Weights of a small transformer language model.
Size: 8 layers, 2 heads of 32, vocabulary 2859.
Architecture: LayerNorm before each block, learned positions, biases.
Training: 97M tokens, 5926 steps.
Each number is 500 + 50 x the weight over its row's rms, rounded and kept within 0 to 999. Layers, rows and columns count from 0. Numbers have three digits each. The size before them is the row's rms in percent of the matrix's.

# layer 2 MLP up, 256x64, rms 0.265, rows 122-143, columns 0-63
101:523492507493499560468508466517564452495519474495548451519531501570372507440516438503436487643563568459463466469478525463613650503429428492538443478478530511515541471500488447494572536490458443
082:509581454466513532464501565556473455523481527504509487594537502571540459442433445567416461533479482486472658535548418476496500505478447524502386546503532517465526434531484554529585489415410481
077:547509392574523456491456547533541538577434507515486489586403475507503476535482520493388493472506520490546480504546519510545538518397451471550541392445473521404516570533517595513503450387539497
094:460529486545524547473555440536483454639483497451490459497513384482542564515411534561380467496500445552526455573492505550553524526541523542503463549546520431540495474487358497432446502553474486
099:428484556483488461501431504501473562479449408472490513452469584537537468393496570464483514454509518479457564488469624555530534573508505520524479491575505413479372540505524520509580504514465632
125:512401529537602545428480538508444458472511425537463533457489504526500534443471565475469512590536445455503569515552482620517591532477554446504484499530393521454502525534460495438514460520527355
097:561527554416509497502408495420472496549510479471552539501518520549523444482433463533471557491564405436526573498541546551472562465652439513563509435549430532543474446447472516522475460509506387
099:503513510493543535430512558497427450472497546491543520569562472555486458479393451531419503508527456500471432440476509515626459546465479484557580547470553587448519397416478501486559611449538514
086:497464473565448599536519589469499539445499545385495526567546541528515484563462535380509482521600488502540475466498548460506471459584439483496378458455500506537479468542441505529458567529406564
112:383515478530400506469560516524452528521495536440458440388413537542528504589442476479471513509524467567472432493595466540528494448510544542616490593567458499605479483483489544481444506522477490
093:443554433426465508459447620602496501515441504532517521477564495546521548445467446502475507539531546522508501475485541524574550495500460458416548534512554406376448516440455538515561599488416546
103:405439486450518494534596469524545475585450402549519466440514480475456507514486526529531566537520637471520444540394482406523488488540494477513567535442517509473561419555563452536525410508539470
083:536458498469429580438480489478604420555482482443438523583571536498563464469523525505450581424450504511529545444435547458551515447624568472497566518444519451527440509482428530508420458504529453
098:497439607468486445493463585495458388491541551547485499479537489538529473528558538537401539523641476363438505496558503509508500510480484419462536546460507535483439461465535542443502545408525534
115:484512533489423581515609510520504440445515445488590571490452452576535453597496465492586524513460484513462525500511571501457577583536560479485482475426420378553488504508423505465518438503431537
079:569505466500430472510472470506507424492484540442502541542529554485525536485393409555514497473549464513470548511400477525586413598451529417561473472592483524580435553465531571475440547524551435
128:460564481492480437601443549488432538506395512516568456562468452433536479567497472402489586562533504435507497519477530524563499436414509571499517417483545551471533480585550452541459445533446433
084:465566628462526546561487498523441575475517510556480479382511526490526367543503553531527511522510481524505517494543383473470574527529451537482494496488441540549526461476460398606550454447443470
140:424587436546532549427449506419566430537459439555532547537515518451518563526495469526591551494571456540505499387491521543492478481489507513404482414504512483491492613452525501424512420511558565
096:564441440498475521548539492515487550501470508466432535560420519602555534514485571477448610468487461466475474593467565476475582523367465514518474502555566429471492504538517443377544481468541534
075:525478475594520555531523607497501499564489445518475499542512519466540552473505531470512369428410461514532462568508553497511532511421506367524526508586488450468503556442426565548394476511431495
094:563520519574478459489449554518605463567457509579496515594556451512475405481485423530469453544519449573492554492534553391460448478497445511478560525474455579501546484477543558480500493372436459
# layer 2 MLP down (transposed), 256x64, rms 0.387, rows 122-142, columns 0-63
098:531535506473422584508438464438473417456532566528505567468537489525465489426576499494380458528498464499496607603499592447488532526461547509464462495426475493523536543495507581585446549438511425
098:448493591478527503477573554496508534456531552507441463525502603496559491432466524524420495551444597555456514442480491437495492489561525394531413443506551356532534470506465438527515574564462496
102:538516507511494427493580534467444470512484478454563430381532512493604532530556562517450562567468491539484406550462472432496441471567504602458492579400514463472556509491440403538519536499489544
111:474467501539499497484497494485567504342552460483454546471536599549495526481557481379539548504457512528448479469550546438403463547487501510575529468394507585549520592550551497518462430447510503
092:453552607529537478563461474447443601466458518532520527505498395511518472453503527477461505443551445527466559433464582583507457503586468512511567517595560391491406505467469496539479506404500497
103:470423533412546540528592542510414482412562456498459488471526442522563473440481492429519449508557519454571425506551493604607518556518439452445428545528461446551555499421515504513537557485517517
094:503460550570418486418586480448507535460488447469449494487425467520556586500527550462584497485477504450513404545606486577456503383486508506403494533491549495524510544555590533518481539489457411
101:522538501394486559524503534522446485514533471559536476454423464433435459616521584521533466447458460479506437556494398570614522504437437536452483479551497428559523432455507536530540576449514531
092:514491485436536461495504518518499478448459450587467416443513488448502431451549512637508591435584510465475475572484504427533449476449496500489617523517520516435615561485575508502541418459546503
113:545567568592520478540520484486571531422593487601531480533446465506384508566515444435527565507548572431412594465471475505501501474416474438484466550505544485451543516459471441448506504464443531
097:546581423437437474554487530544360468550574568511454470483521438533512519479437588564485581466490557465515448593476524538545561497569507469438498544449503455428505428480414452512524542483504514
104:451536435579483450493506502505504508466537402432483533530486594503498512500608494548505492441404490461537477516557534467338552487537517542616504531497569459571496493475485556422538467440494439
082:551539539514435489588464528484412519483564547445448534510489489514473382536437573541490477481503396455517655543444464482400468557463518481440506523559485555565446519542510499432498498491550550
106:520446528450493463487502553534486479524496462561537474351504511392483440620573530447534454471410495493637477541569494526422537568567512479481500465473525492483580503483491466497577473471529447
109:461527434513502477483555513487512492496544545403491380515515457526394534612532534583507519526527543453520499529517469519489503502603501584603510529495501481427456495503501434415540542378429439
078:453498435531491546593484481511578556459477385555473533536506491581519547484532485443513461489520520475489510536392507522434504531592464497540515548481656409520450479475449473510512530446494375
119:492438509545559500378528578537456465507501470508423554483443498495587565555562534474423593448515605475543421533514430528466459474396487499575511475484441419573488537501469494503528509565533468
078:450595587490472483541420475467535478482441599411495485486489479482505491513464513457467478499540503580474478477583428528490497468395570574399511526550423624553540466498526429513509538480492584
138:484442421452477583574550501444437504486550531522406561508526475560376370483542409531492488517537505502581528567484588419536512588536537450469488541519507493449483421535534493514484485462525512
110:464444537469477478538456619484558437510546389417526569454495538465652500551569477494508450504563532472486495470511584466522604505476494489431540395500463509513466459539424475520478559478513507
069:453557525559520501475503502501618480552462463363455578580508446478472558456490517466486403512461468556555542424507476553469506526470617451508537448489517576420520523544503474557480478463399532